Each number is 500 + 25 x the weight over its row's rms, rounded and kept within 0 to 999. Layers, rows and columns count from 0. Numbers have three digits each. The size before them is the row's rms in percent of the matrix's.

# v: layer 5 attention value, 128x128, rms 0.162, rows 58-78, columns 0-127
# o: layer 5 attention output (transposed), 128x128, rms 0.167, rows 58-77, columns 0-127
# q: layer 5 attention query, 128x128, rms 0.171, rows 64-95, columns 0-127
# k: layer 5 attention key, 128x128, rms 0.173, rows 64-95, columns 0-127
v58 119:533519490505499477487514496501513465479450524533488507480448490530476480505514470458530505492525469495516459488477516474500466478498515482452469498481518486471481502502493494492497500513539480520479497485498470487524512526549489495505499522484499479472482480496532548505497485485486531459495499519519558497516493543438431471477476524515498537528501480491531471502492439459512457492454
o58 123:509510488507487543515517519489485507483539525491507524511479541454529520478511530490489481519512562496492494501494548538470442506466477492500524508521534464529551493529457506520494497455505520439507514489538473483496516483488508527482476496495469545508494494537496460481487453486494485527497523522488477474536552463509491547499516500508476482520537512498520454469510514524485459484499
v59 129:508495469535491510500509485498505508469496483466525474507523544463527511519486476504461497489546446537524485470524486531511500548520496507458487519468521505530482577482470492537485515513480518513499476546501527479482500492474496510467476531500456519482469490499452480508553487507473525483519499472516471462504494521447506513517473512485465462469470512475482534484469497464498473473508
o59 133:499470487473538490499488508495543441477576487493527544532497480519520506512528517502525471513482491466460533531490484517518492477526507488503514512512506516522492428513501487487502467499495509502489521440503534489495464506536498462494521484480514490534522516509493542511446514490523475524479510464464503525488534499519472491506458543516559494497497463496490472492478497497490485562481
v60 113:490485490495455533515471489492499535535544473473511489509530549508537546471497511498495493490507458520522511511512494538488486507517450480488507537530449554532499542511516516515498488482477490530493483547489519494498491444496482478485526489493481497530506509478448464500535484509514492506514513465490456482478497472555546537529489497494489482455467509515457506471507518523496524526544
o60 112:472479519489533471509538527504549471485501484505517517514467459518528494533495516537494537479473490492477512483537496477540513485548550505521488505510459548468467482488502469489509456535476483528508498464486526481488483483518517479476498531496516498466526545497512540468467549521496496500472496444493548507482477505477493476514446489469502519491510500482475505536461502467542481496509
v61 114:493471468479509502492482517497472516503538534558469523516465522532527548498559514467490501544469511494495508499495493488478487482482477497529516504454467508521464480491429533479511504488475524456511470487502507520457465491454455497485518487483479475507501562508501516503537492494486509496496547488495473504475500492500574502528490456499507531504496480519497510478516525516494499487552
o61 121:502524521516501499514494507499519500481492516468556479486500492475504484520477488529510499459465514506464454458507512541515531511523506485531487500519514515529488514438499487578484469529495503480509508529481543536506523508494524497520466480506507496497511551504498484467485544475530518555463503492519475519502455487492525471492512462493451499560527525491485517532465510512487560512514
v62 099:496481510496472519503478507484505488542524505505497506531510525475519520480478500507496491528508449524516486534497467506496492507538479476481539517474511526505505505525501514510500483479485501503513453557504504514497488423470491481503528514500471544525490531461499465498567513524449495484508568506481478495432524525509562533520494503505488525514496483507454480475482500507494527519559
o62 095:502493506544528518516538512500472496470498472536557485471496488508538520543487510511493535477500534485512502508501501488494498517558565554513507483545496521517515483492510481509452498532497482481485522493499529496476472484541539472497512533495517523438529520461513516498448505522511506518474485483533514517508479519530508471541467531505482494541500489511494497531461493479547478536538
v63 120:487517464479524483506516496509495503497455543542475489461504548573507491486514507477522517486489503502504494492502511469484490499485454478507471524549467508500508511480488504518522480463538463516480526474459464504528536575555497526523531515520525476501491505516523534497477490478506492527515475483519515509554483456503430473479500513508519510502469529489503494507527504465496464491486
o63 122:505477521511473493513507491507536519526494536496498515527463539469480484494484548506512477551529501506522494488509533518519480480471490437499474493468487510477464522526460517494515498452539525495524486487536473535528523542494514544456489495492447497483469516513490475464496469472474461471463490504499519508500521484497534542441525462496488513485546534469481478496509502525522476474509
q64 086:499484497517459515496513475538484509524542513518488472498447522483495478528493448480518514486508539435532481461505508463472516457487527525478483498491482490469483490553501499469503515509535484513484467475453484483547527486467484500490523512491502477471538490481502451491431498475480534508494543469502528478523493501502535505504518527531502480492515489455509485465511504509503560516518
k64 082:532487450499517447503497497464442467463482490485496514540496467467516501467471511490487455482486493528500514522516507510498477478528555522499523502495500520502502535463486472497499488539485496456444507511502537518463499482471526478496538499509446553502525458508494538488543510501497481502498519469475484503513496507451503475491500497515489486553519540520478511519481528462506458508542
q65 078:501501500501469471557497539495517470540509516520534518512497474513485503493498473517527510495500506473524500436510568516527518518487475540458527515513507512485496489493510531487511530529533487504497478459559431511524505521479442498489518512500530487482492468455488484469514475503516493526475519481485517454463489474491547512486514511518460490488491472455475525498474481510486487530541
k65 069:495458453463500483475548437510509551509516472469445489524495514502512550480487497455521461533513521505488517508465527527504502459527516460488475551505515485497479515479474507498468503483514496543475524502475481459490503475503549525512478530503521492488488502497543498557496499486474483515496486492513539520486494502534486501488472477496496482486461534535482467523485470504452485501469
q66 114:499518513505511472509504524530510499518498510522497484562522535516522449541471484497464550485528502500516477454503472531524514510487515498512542500499483512453522509531467531482463511499474518491499457485497468550488518523495458440519522488478499473493512476479495524464519475537513507502479506453456522489482485483485507506472502490480469467480531507503543526519478528432457490508487
k66 098:550456550493488493534475500492521508495508504483479500510517477523493491483509470504497484512511527488510446450531544492492513493555528499449448501482482493521476481536480495479575549491511461520509456473506545499497512515504491547518512495488524517496495467474494481515509497522525511494474504474515549467500467499473491498460508496517498512487469477461498531520528473528534529537533
q67 111:505528492484516518482514524449530436494481529485496551445461484539463527485491506473504496467516516524513520557548511496471483475487489507478506490510497488529501502493498518516455464504468467500471547522514523450491507508517536509497512529537477496498525532550512499522486493483470491459502486505504473501499530491524472517547483519494523512506511495478507431492498449493512472495457
k67 104:482500500500539481473541507517454492507532510507498512506493523447497538481506506497511503528477500511465553560469497527465455496458506460511521506504515510485498519486500507507455473523477507519510529541505509478514477487498543513520476487482493523518510542504503499509531522466505495496550487524552447562477512498515505468569505477467500493508516540541502503481450499502479467512504
q68 127:540496514518521482526520522550473526507515479497529485573516538456532485552513489527492537518515524505494504504474413526522496489504521492481527487470521505498496481553468508497499528468459503482510470510491481549481476492472537496486509508474517515494513466459513527495506468483483488480515527439462511499505488510484524461454485494504487475528515516496504519489516503483469537530510
k68 087:555550517547498523528506497513513533533515513488514500529447542502522498541519455537484520472527490477553520498514508505503527541482477535535523474535481492495504487510464537505498483524500490513500539514465494543527501497493496483495520463486503548472494475452523487476474493528507519531535514486517492466522519458457508528492470532537538497492520503549496522480515496492505494537519
q69 111:512517527495502539501497510482503493535499489444528511482546488495488532445547534516485488481521521525488510556515481512515491476514500487509495478520516509490495535470542532501481493467475494458499533546477518506516501482494533514515464532511508555484521456458492479525505520515504475519524512475446481484477524506491484489455542519547514498525544504504549474507477472523508472551512
k69 107:449534465523499495466497503468496536491511505488545554519460501510514504520489475533490461490505487503518535536473520505480482472492501515482507466534501506485529516463493527513434477515507490544459536526497458464525483489482496504482499474491532494511489483545491499478475512513486462517531464488496482493473518433489532537547515503498517521459541511525502469469478454485515482494501
q70 079:507507510493490460478534498497495522467533498505489528497503512492496479492557522514488535525532482488500496525511497502475516489485542528461477450478500542480537524520527563528457499484475454499553534470503509540506442471514520493448470507449477504490502518518479509481490513530506465516524489469511464499483527524488515555465505487512519465504516474529533490475472479482522489491474
k70 149:512552533509444512513500515465529517512557478507507458482492519535519508480526467510524516471503530508487511501521519473476522472498494532497505508516487528495508511521485545525501492490490489471509482544456528503510508496484483540537492468484473505471502525500446485499500512554505560500531501482492481458533502458498521535503504485546508509481496458511536521505461481531572505528518
q71 102:486493460509533498502453503485462488530474506544484505513534500549463483545502520499485478507476499518518489487531501485503518516484442478477475430512491463470482537467498536543493522508529500514451501502523510500488490537535508484495467475531487480492491483533513510536532503456475494484511456552540502498459460472505507490499513472503489475496504505487514520525491463491447521482458
k71 108:508455465512537520471474475516499518554503501510536513501494486484464534511477521508502495483474477527531493510491506518512485450478484466463460483509501477495468551440538525508472481501493479511467496545494455513487513507481498501461472503482512510498506494482508471502538549469464494484475507541539513485455461471521478484520552456486483513512489533473494500544492473490462518493470
q72 079:549510517503501473521472505472507506484517512513495504529464484535472500526496440513536467528515526476533505463490524541506499491500488541542458465461467492531503474512505464517527519480465457497514464520479474486498489517526512510491495496522472516514446507512521524512479509511498483497542521438492532505528488522490502434509496472516540497488524541508458563477523514504520491478501
k72 081:538477436427515527468462494528512496499506479500496492499483518520520487508448501494501482488485489492507477517518497479557531511534476510495499538500507444505470496476459493491500536526519523519488515492539509501503494498460465518498523467517511478519526511530535534517479488478439470484467503535536522497509485468468469523517512480435459471488490512490496489543517506486469496516533
q73 093:506492517477463515538479501521496485504527509553488493504485494561515461526474475470506478494503520448536462469526512519527506529517514531501491508499517466496488530544471480484553525523565496488503482486500491503489538451516445536503523474520489500478503457456451524502526466495496492480490503517534536456525536481505478512499486521489495510499489503438482508497522511493476523512469
k73 098:525450526512528486511479497517489487467483482522482460501523441506485500513488514516536505559489498453492474481518474504512552474537505515504457528457482482540489451477502519465511547472491504482519467478532505517442535524502480482497506494523503464498497526527554463533485487453482500472478522493455520515499493529514497465482496505538513528505468498490497514528541519499488524493507
q74 105:525514510478484495520456515512488474511522542552475477519481495510496515537481495494496469510487502474556487498535503498566485494508509517522493493493515476487458497528469502480540515501514523498476464491490447505474518453531472534501508467538502457496501482500451554459494470507506491499508504480538511475520502468501471526498480543486512502502519485426531522529503522498456515478450
k74 093:556536532506477479514487529477535500463468457530456486526504474507503487516495503529501504491518512467509457458550499514509524529521495517506491509491477490521466485550454505471551535485510537462550498472485506519515530516518471503527530477514496475452481463476479487480507511510484503526459557506494505491477487514498480488474493528526504504528492495505500538510552546537514507522479
q75 113:460500486500516522480501449452526497473500496467475533472480478498482494458503522477508478498495505498467505503542533477475501505477508474469455516505500499482528473443550489508486473517511465520516548492504554449530502533478505526518491517518487510528495548522516465525498562477495486480528499520535488537475526484511490540532551478520516497505481533497503477491475486509559506505489
k75 087:484471483470553526488529495520487498497488499484501501483529483471478513463495536465509512517461493518442516517436462498489512460498488478495480529462486501517518517479557504497486480489493506470490492495543491483465487504498502500477484534473519502534543566543511518488508511489510473453500495522506463518508498524513520477554505478441475506469494530491455496508478509493499483428504
q76 145:511509463451501503475528536458546484543513500507475536453469473525472513510512496458502492489483522514517516495537552490481459500464464506501526513495490504491523515449478465504460475548507482480504508474521503453510507501503495522502501484528481478500511485544508512486523504500466494514519489532534490481468503462492495530549525466470518523478524488435503447478496472513500477518459
k76 141:465499490478528519471539484490474501477496457464499493485499520486492500484499500476510465479457515519458551559496491528467477487481495485493518519460501488517502519462523516526444482493493503498484515551492511496453517500490544505506469524514492505494511538529481484514499468476503496452544484518482448537484530487521508489571500461463489482500520537513476489460462520523501486452498
q77 106:507512516474505516480474484471453497496483525485483498512505491475499534482503515510482454507480495488475544519506445471491460475458492494486514515441507528465504524477516491490493509470443474473519480543495500459483541473469517533527491555541501504489485482450513496560506489507547521486558507508500501536480556527501464517515493531533479497532526538511487517493491486493504506519504
k77 094:464515475509511460495504535520482537487503513483543516495502498530513547548477523501486503500483511542474547470492443475511511501505483484526514504541443467518481490484481509512474526516523467471471520472481495477473517514510494494487464505491546515523558497551518501551484516497566498490476505477492485509523482493487522453533496500490525523495477492479516554478489487464506479471543
q78 093:517482450523520464478503473506477533495451493524468529485516504502510501468481485480487557544533469513531532525445461519480488540486532530499492525497487518486527470526466486453490495510481461543532513451508474488496533486500522507512526533518494493488510453498548502483508463492505475529532513508476489492495510503508490565528456507459524502483502500523487479492483502478491458508464
k78 125:536499486482491537486471519501536546534496479539440525470507524518493472493551471524516513553468522491487506528510474491487513500498494485534502503465484483520472465512509502473502503496510493512522496471532482514499477517481462454473512446521548492449494454520504460473528465501519513507469521514497502509492485526498491551529504465461542508472471498490487522498554536535493483475502
q79 089:502516496474473513531493534478516504509518536498476480473453443520507538504516483476529480488514478475554486450509518470521487515524468525505545526512538527510493498478500487526532535523506516502485420512530470458491495450513489547520524469521520466494478500512501508522489499555500529494480477506493499425508488483509503500487497538511515545474478484469507507521530508514480494514482
k79 103:463485458493501470509457452478451454473488514480514507499483450515486551478480512519516497512485504487532497493466499480545482478495493514469491500456517524512506479483500505529495557470492507473468468502528515480515519497534512532503504532531459467536507569521513517532466523483497498463546499492477464495514503516517468481492483552546503522514522522488485490505478507531477454499488
q80 109:529492516511523509494503556532500545512514496519475486534490496482535478488484510442511470496434514521429509454547510506476467469487469505506499534480480463519495535502451493445507521514508499462515485546462487502452520483481491522486485504515498526495499538465502529508502499486539515472483535502489510505455509520499545466495481491492458496507509518493483521460515531518490531496507
k80 122:481481509514497470503541491528470511493484521492517475528520495481527483518463490435488471497491499496453508461512496513476498490481483439486491489516480495502525498539467494466506556483509507499506499513436564534492488488487495506500500561518465519527506514498535480512461462497549504506509452469520508546520517496480472453466468484519495484519506469546485516461505455508508498507510
q81 115:510508497494494522511463492494486492495544505479511516454510456482470542533508529511526468458543500483542520470512534492506506481545509504468422463492537455496444520495517529505505485523550497496486547516498520521520485528541514523451489461498513510487547510526469515528486510506479468513463489521530514459498498495511466497497516515520487470520507498478495460513496517532473475510525
k81 101:488521496489500540498486509490481519517544507523530525462461459472520550487526509534545474494495484482535520505510538513527506472461460525494484490495511500452496543479511513541495514495513522524467523489502483504488442505485495501480456459508488511544493524520500501490481496501474477515503488497539526456493500495531501529510558413508491523509533487474463508519490500522445524492485
q82 102:480489486453449468520442532461499474512515501476501499516475466549502556507478519491528511500522496490590488527481517507528507473528489537488523489498533554518483499480505520522503547496506507457460501487505477496454491482516519506507522523520551505511504532507496491499517523552489520488488493505505506444536455501491504491489489515525493522532519482463492524509472477521498516482535
k82 111:496456496462474485519526495497475509462545516485502485488510491521486554485510496480525513522514532493535507523491508499528492491485476518498542513547491498534509485505512538531490489504492516441506484508514460460457482482547518534501476483488500481492524526494497508513422545533497498480479479514467423454524493479508506488501498511526496509527506458480521514541470493523473478486444
q83 086:528492514524492500485474474503473452466452475472538528516513514489463510492519519531530547491519494508503522544511477501514532490510535508472469492491509512539483479504532549514456476480449482497500557531499527526536481485512517440476465537499475562518538570509475506510515508481504492483511510515503465544492485517499527510483504511524486521522517483495518488491462504483523529491513
k83 094:509512524511486522519550536540538523512526503505494499514498515489503488502520485495521527466518459508481504522473503517481516479489493500480512520601474514514467506514488521495517459535512506480513519504497457474484422469541507483478513446428540532503526497495496507479511514554485509499472498517500497477518488500512536537492485509461482493472520469545477511514495484487539518496491
q84 105:492521490480494513456525517522517508534487510514462516486510491471495468502491515480500463520484464508498487515505519493487482523442473491526481500491472488498541463504549495511525486498523479489514470524499524500502518552481535534528508514484506488504488480502574499532513484485491534505503459541516518531531512511497483510471499477450517497488484504574513477527506563483473494409487
k84 110:495517477496494465488472476520540477571465491526498477498513491472485435458492468479468486489535479574508479467434496506502519522491484468532501493532487500502549485522510481501531485483491554492527481484536530530485515554476485490493533499511495505526476504479533505505511495485485496525496517534523532521513512513484518521512503485476553502484457517533495492491493520457495491472527
q85 105:488537516490479507488544534520545512526529473521502507473472489513461507480518470468491506441477523537472474480497559526482490481486481505532536519532501490485515544486458488518508493537525498460516470502510497502512503469516438532521475468481485452474465446521466519456532485522483496512498490510521488461492523490484488508505546489479509502471500495448483510495512467519500491545492
k85 089:446470495472485474474472487497457455459485475534526463500532499516494485496480544498488465510483501528469487503490468518485481460539540465464463504480535520491503515515490494514494565479477492488501461520494517525489520495482497505504487547520472441500500484541478523536535495478488489490519467478472522529451509532521483446485522501520455505544494514462480492501493519516490506497515
q86 092:491526483519509543527515514458511487517529526489530503485518485489500526524519517524524488447507534471535501514507510487508494478570484473494462470473506498448476529499505523548487531537529545485484519530501508465507474531532533515481467497452498514482543482491508469523489502538509504534465477517518500478502483494508451469516543462506480499485517489484499466555501483533493502523546
k86 104:462513497470498508456503526464498488494525493432515535511456487493469545514514508490560470507527527466530524508496521496504496490513510519468477478488512488492502539477509509568460489507517486542471534538513511492512502504482518533517494520509462503478492512525466544529487520502514429509490498510499517468502486470494463460481538461529497497476515488474508487552477461520497465507499
q87 102:463518492533506470491535456509512522501486511475516505502537548491524462460521543525475485535497492480462476539478486512482502501486509461481463469490468523445554488531514524490504468436517495513524534471488515511530497535474531492496462487465487506498474488472502468503461497497516479511525502467454493526518552507493496505484534482518528483501511508562524483493480471486532481514512
k87 104:523542514516503493472482488427541520526552504484505503498479549545515492499516496514506458490521534495500497497510515464470505517492536516527475485453495496476503532483522505503486463498484494522519522490493504515550575504452512500526526501497503521478475448469496510484486507477497526511521509463479479509476540501471520565540498501530526491495488512505533478480471478492546503516548
q88 091:467508526507482488471530495490517514493532495491505470502493484491446488537491506529520518483499519504499483473504518517493531524490536471523474462518483469489434558492513527496476476534516494542529507516451497530513526498496454468481469500454502472481496482498456501449491522531520511527467510470507527492472482476479555487522471461472490476482475452535512509514480515504524542471536
k88 099:504513522499513525504479485521480459461506480488494488503485536493501504488523475520517518487511487463506463489598546517485477498530474507510493469514493468508487515545498473483512499500494518506536501501492557489522493543504454509537505460515442498486479488500477491506531461527493499526488482504544514463472513467505476575476522476519497491511519459482519468511459491506519527545482
q89 105:505466512501511504496490503495507500521493465535506460506511516543505453557469475470481505512468522512470485495535522518485499520476465476483520489521460441523504536484481448491498516524502493524479502506472523529481510554501459462513495475523478464508457477505508507487495502431456493493522498490547536513471459459473519479520509466487502485510496530495472541486530457507484533514493
k89 093:522478480512530524489512471552481505520461492538527495511508517497466438506494539501453528490491507521502485481519503518482491506506479481500467494514449468489511548483509499438498499501485528504516503522499451530513509502508490496489476532494503519480503476444485516470503482449488479494505530526540503504478458488525504506485527531476428498509493538435495490493552491468475550515490
q90 101:527486526529517511505491491505497497502493479517531486535519502476500490523459457505471529486480513511453511527525517476478454488492461464489471518517459488452527481541495462456468500551492479494509501530502552492506535563482479482534480503494467485505514455441534489486528524473504498544521485478529535498498491464515460507517491492499476499492535531500491566515516485505495501527506
k90 100:475495500517512492495495505538499522496466512531500502517524505522527443530526502478500486558466537471447496456485468485468512524520452473535487469546486496501531514498463490480500491524498501515504527497520520522491515524488447472480474496508511488502515473493460527472470497453542454532454494548536497532476480510493466485524497466492490493490508483481478514515576502476510506517515
q91 086:479486509505472539553483521482489492488498521497493474502471502539518549530478449484534531508523489471536498462514472472481498515549476505491559560485495518510512493527494501499473520532460525494452470532523489457509511514509464495531543510508478512497524521505518485492494507501513521501478510500514515480505449473515480471515461512524519548474454491517461536524535459531489499512527
k91 094:529457480495502515544466524502502468492498527445474537514492475508474486453505481477521515496508507475506507510455532491495491490533487528458508503528503494501493525483503468494505509517514500475483546477569531463510487468543535518508517520520524526530539529522489530535474537501480463485470489509509498464514455489485475490465470541481471467474531486505470488535527464529504486546495
q92 108:550481483499510471501494525470523563515515504514495510494484498466530476471503475471513496521513463513537522524498495529499479531468517492534549513479468515526517504479502466473533517515507517556518482491459475485503517465449500502503481523485543491491464497472549510491454504523531503551494518490450512454490507502440522515506496498453538516523509480551523520486505527485499530490504
k92 102:500474488477538499470487473483466523487478481482437470471498522497490483530508510491517517538527519498520484466504507526478495524492486546536503560469505483537450487543509504454517560469506542503530482498476508487489550550500466490517519520526482499460445511502544520506466468504522488515529518508477485523491488529513500503521480503485550471459477510530513503484485500494507465510484
q93 097:489478474521501482510439466487472487503471516480510492507537507497496512543483513518517485528537468463561503512518492478536512513508466503457432481512516493498506465502555515517498514489509491527477506490520505502514488578490552475491502476529517499508533533506551484556469526463480500505520453504514523510510444458525496509493508481503500494509520503530518500526504535491457493491493
k93 085:545524478516517513511521456511544521561533513491482518490468497494492510480536474540500496479510483495547484495466537481548520513450438521506500483497475486490476508461507530502502442498513523500504523493526481494497497514517492510474493434475531525508499512469488495466450526476494488508497544537539481471521495473527487563545513496491524515471495477508485499509513487499471485512466
q94 115:459520506485484507458503512518528486500540496479518521482520486489490499511509544478514441447496497471492455487486542510506507482533487478477448518502527480466491499510518494539526478491564505465486506505524531519521465534520525519484481456500509486512501508541495522537493511510482497491462441510523507499539525517534457468501561483512482486503514519504511447519477547534493490504529
k94 110:485530501490487482460524479465494494492538522511518499488486495490516507490496535503476425466530498511512470493472526512525516495455524461487482475460493532455519512463490506571513497499495538522484499474501514514499486501496568526512482517488471488521475511486507523523451519478450498511499495487492502521519562523529512490525536478548476512551491503483471479511462528510472527504543
q95 089:487475510486503500467494524455542503519546541484533499517542509521524498491516519464483522429482522507495444497480473545498535517526561516502532518468515493470475580479510478522478499513493515507501481495472487484502488449524536481505462552499516503512510510511482512519493519488509517500455486487475491501489506497510530475525559480479505498492485501518520515505461532517523525536527
k95 120:481502495483472512464557463472464519425523511459476546509460542497482469541505527498471450502548513456528511517551505522479498447513534492460491495477478492528474512472494506522478511499519515525499516509484515454498518519494558527501522494514489504458493505516497488571485501491486461491486466488500493533532510489511510495489505515518474500486499505501490453505479488529509513515514
v64 096:469487505461494527508498509514471535546524500538551526508495533514490465547479529515515501490487510484504529532507477540482518468500484499425522472470510521557484512499472514526515515481528501508477496498474484497510482518551476455524479471535513479470466493480425528491513474496483478487500496490489492482523502476487474486514477467487533461464477491517463522504500455528508531501530
o64 093:516492519471490484484470480493519519492489485506468476468492467512507493526505508481511498536501477483528501477506501513541528532531509487511501490510479510461521503510495468486561501534549561536554482451515482523467520519511506497538505498519492537491510461495463512522492514522463497491495500501539544500498499466516520465506465470509520496484476539468459509529464524471557548497562
v65 118:467523503484474489505484510500516474483493539534488533489487475536498536510538550517475519491507571524518487490508490504495491468538492497453483494537469478497502473522523524489482499556496479516494524436482520508481483539523518492515526519514483472477532539519526562465485463481518502510486501499531509523500481493534502543502476484500507457504484500523551497493484463445483549514488
o65 119:493517553469468507515523532477451478451501518467477485495483469493539532535539494497510490498478499499497501474544523497490531488535530490473528490544509490500509503507493488452477488502456481503527534489489491522443504483521499473473533459540528497513524541517479491483515503535490470486525543521575503510560481496489482513464469488527463490499488474495497497462496494510521534524502
v66 085:512503514533512497491528511477553523502487512451489508488530475488495519447469543481480481485490464533507483486487526452512485538497511501536466528529510481485502510477520517502522538499509517478508528501491514502475501523426512528460472491452537504495495476517516483507508472510538500512492486531504534532488506498469562496490508546498481476481549476506541525530502491542495559462476
o66 086:463503524510479488491483505547506492535502498523478534473509485500488479464556494458493539475492532507507511517487489525478493490507491548488530549565485487500489522475526518458495512466494497457505494526514533481518487485475462487462477496520508467504496489522531476476487494536465484515481488510424475451469501510448517525471522493491500498457511517518516490439498471506473465490479
v67 102:543513491496518453496494525497493510471515450469531496514486452474550509542531413524483507490496495493523496521487524504490517503494517472548525468491502507486494461538518499521482490518476519511513438499515509495500508419522502500540483504518492505541481543487486455477511533491514507527480528519543522520493486544505487516508476454508520530537507476476506525485491500472498507513502
o67 101:537551471458458529524476538485489504505500558493511471492516515529536539508503513498512507475484476522509490515512484476537493498498482504508503461489503520524502528497486504544493480508528486468518493517509466496494522506497510530547506484457562463468498535464532536548504527523507520491521491505510469526499500514500469440522480507494502527550486462558471518515499506486446487466487
v68 102:545517541489478493509486537488491501535541439481533499494505503501507489531513483531474498507468418484506527530503534517488511499462512447525524462499501520470512488514509470484508506469496533487506471467511520505484492463553495457510461476542504537513470523470472450509493538510519504521489495514502506519524502498470501487527506488544559503545511520499475536520502501513517526492530
o68 103:547545474483499514494493514499469521523490535548474496460506488489480495529458476485502546533480471518531511531512464490509504526512509497500506466483480492524532530480498485533523484530510494486524493479502489467472495477476470500534479503466530489525510464472525527553495501529468504517507485478472506503433457523530506446526499503471531532533497523533485518530467467461469540484517
v69 084:507534471525502463485506478490511503495506554530507514501458513550480500519483499509535520500552538496525472469491507517508535470511487525510432505573475503525507480491490520498506478559538495498475553452488526502543482521488475484476509462440504480479487536491509482485489512493493519533479517504553532483534473511495501520500496498538527516497502471509531506492498489470512506458492
o69 086:525499542471437489535514533486506458499530489514491483510484544474496531505487484489540491515468510497517513511498539506471491465476536505528535505514551482499522487528451444466503539527549499468520500471504503522478525468500497508470491463525478482496484483496430512464529492538482465505489500476510506467544502516508495499485514481515491513539524461459495520462502500523486494544511
v70 080:519515502543507485500511502504504534510510521488513521493459492502502508507474537484508525493519474516514483505528521471506515500484462522557474519536476483494505502485504521509527518527549506463457546457481515498512526483514458505485465456477533493486517506511459498504512475504512548523467530536553508515512484487455512527510459517521538512471530465517529515505490526490514544413470
o70 078:495484529456473491488504532500498461514531491525492498467520506511467519471529460467536525484468505531494495503468532512455501471520512533528527503556523484525500536494489463494489507529545503459523486517510490520465483462494487495497509495509480481544483475491456509472499517568453499525458469494478500457484485517480535474497524479471496544502519468497522532461463473531474495490503
v71 073:513512495528514520477502471472527547496509532517514521493478504515493486471464477490497509475515475515531502460493508511502533505510507512474478555545516479523526482489467501496539501507521512510507531448465520493497508523470486474481471485476522514473471500495593510462477532481490509549506518561535530516524501530455521491506510530528535515490518486515532525495496468505522567486510
o71 075:484510518466452510488486509493486499509521500530468511460485526479439525499525511457520516506496509503547526515488517477471526480508512489509535511549540476496518521487506505493510540499546530488508489483510492458462506476511499526462488487556517494449505487500480486461486457538463473491494475456487521467506492517517511516519542470505480456513541538469497477477477446528482503538522
v72 107:543458490478503492461477498504474482508513493526468501510481547536528494514502490498454524558491477508478491521524504525505480504502510495525473543520475529583488536489467482467505507466511530525467510543509510480544461470519512501473494452481519490485519458450500477495512504488484532483508492471563522476509525492515479465507500484505510517536504476534504482507526528542523488470502
o72 110:507518526522481458482498489506513500521524541544525473508480521457446496465439499514535488512457496541486497511451486506512520464513500469545473524456511491516545469523458478559528552507516508487477486488469507479496544479496523517494482533524495490514495493454462507473469477441464516523473484491496514520509482469471492509499488508508493517508509526495499526493471518504470501462506
v73 119:506545532513515506492481530496514474527476460513460486491517476516468517483465563530479476475501428580502542528504475482496494522511520444528473490507451487522484538516488497530508515481506507464518536516510504494495462523530503508494478484488548533515525521490467527524474493483514496531501503489487482524502488510495548468502476500504520495533505464516516533511484476494495562492509
o73 115:491512513507490509512480497521455501543482537495451504483535442490493480486535462495539570514498490524520529505463473530501476527526474491500531503527459496505525500486496479466506460470481536479534552505513477465495489512501456483494512499473520483524520498492516469491483501531482517490437475543458511519542469517502506512480476488473516498461516514565482520484509516514505521478508
v74 109:466496473509499540518510458504497507523491524530507505516494508481484511476459500458520523509509561491483493488533465464507520519500470547495503549476507489526493510470492510461517507503525488515458525516464470504508551511479466531497519507502495464507520474537453520505539459497492510450509511490478460482493507458481493510492499524469487491408481511483486471486497534518501467442495
o74 111:436438524512539472471511485493539472466523440478526509509497515525472500492513519507514489465507515488444485478469532478491514466510515509525469511511510537482476483508514517506489511521511506527463475513510502523521455500533524487500519517534441529514483514521446509447520505507496493504484460491494497476468522512493534510511528493513508519446505462450541488525493491530523468513485
v75 104:496531516495496475496508500496506531502523576531493543480480500540492508542497568497526540495522445510538484480521508519501496469500448514484494523518487525511496511495441507495497486525502514490507508433465519500461491519509468436512501506527509477451497508506552523511461501520500525530483496524539540522490477528466494516508467514525508494522500521510517488502479482468514547499490
o75 105:501508536452467532487553534477483492488535513521504529490479510483513495532563474466512505513497512500514493520533510537468527505552519476475541497524522478512524499482486473487478507502506527481527494468501484498437498484508501491469507508492505506516520483513491529479478475557449493525490487494540504515512476482524490499498490470517474480540530530454481502467463465540523541527559
v76 094:494509494503504495508493493503501521504525503546507507518445477502503516508522488494489550479544527522506504500508454496507524496533489521479490527510473513536499505523451538507506480548516493534482512480451485494498524488548484485552532509519506450504509544524470522467486476460489502530474529527548480509505500520476471509528447499508511523454492438502532482440488481444495504490511
o76 105:502478523456485524521484534463499464474518511479504482516499483510533555524539508499554502465490524507500498475482531492496533459541490494545519508477514504503517516504475487487485480527528495474489501505482456501432504492546512521503527503499501508512502544482462532467507515539475493490458477494568508527558508533502502488516492482496460502504504462477478501538486515558535521510523
v77 100:511460449490531514507516510509477458512473495526507482505497507495524505501525453473505532495528536468483515496477469511491505504486457525521502537475480543563483522492470514507518488499496500526478486539491469478561511456517457492519501509509487476529461526497452479497509505488496501488505499497475504465509518515492432488503480500477495563451467451498481486466524517480513443477520
o77 106:481476511521499506523499495493546504496542477476560483522497520488524533487466550522566468468519516504463504491460525505528472453490487506545463503426502534494508480513495508536490512529522508494473501504494484498525504510512529518512485535467463526510498537463463535493494512471509521483445485453513500524507524498509521460535536495514482512511548479490478516516499532517505485491522
v78 099:497531485504519477485516473492498497486508556576458506486491542536481507516456529497562526497562503518518500487500464527509509486514473511504454541528478527586474528478467481487501470533517521520498549483459501503524473517485462477490537524480522480479479515486494513530481504496482493477519502461497497490493490520513472482488507534526490480508474519512469469478485496488510501479513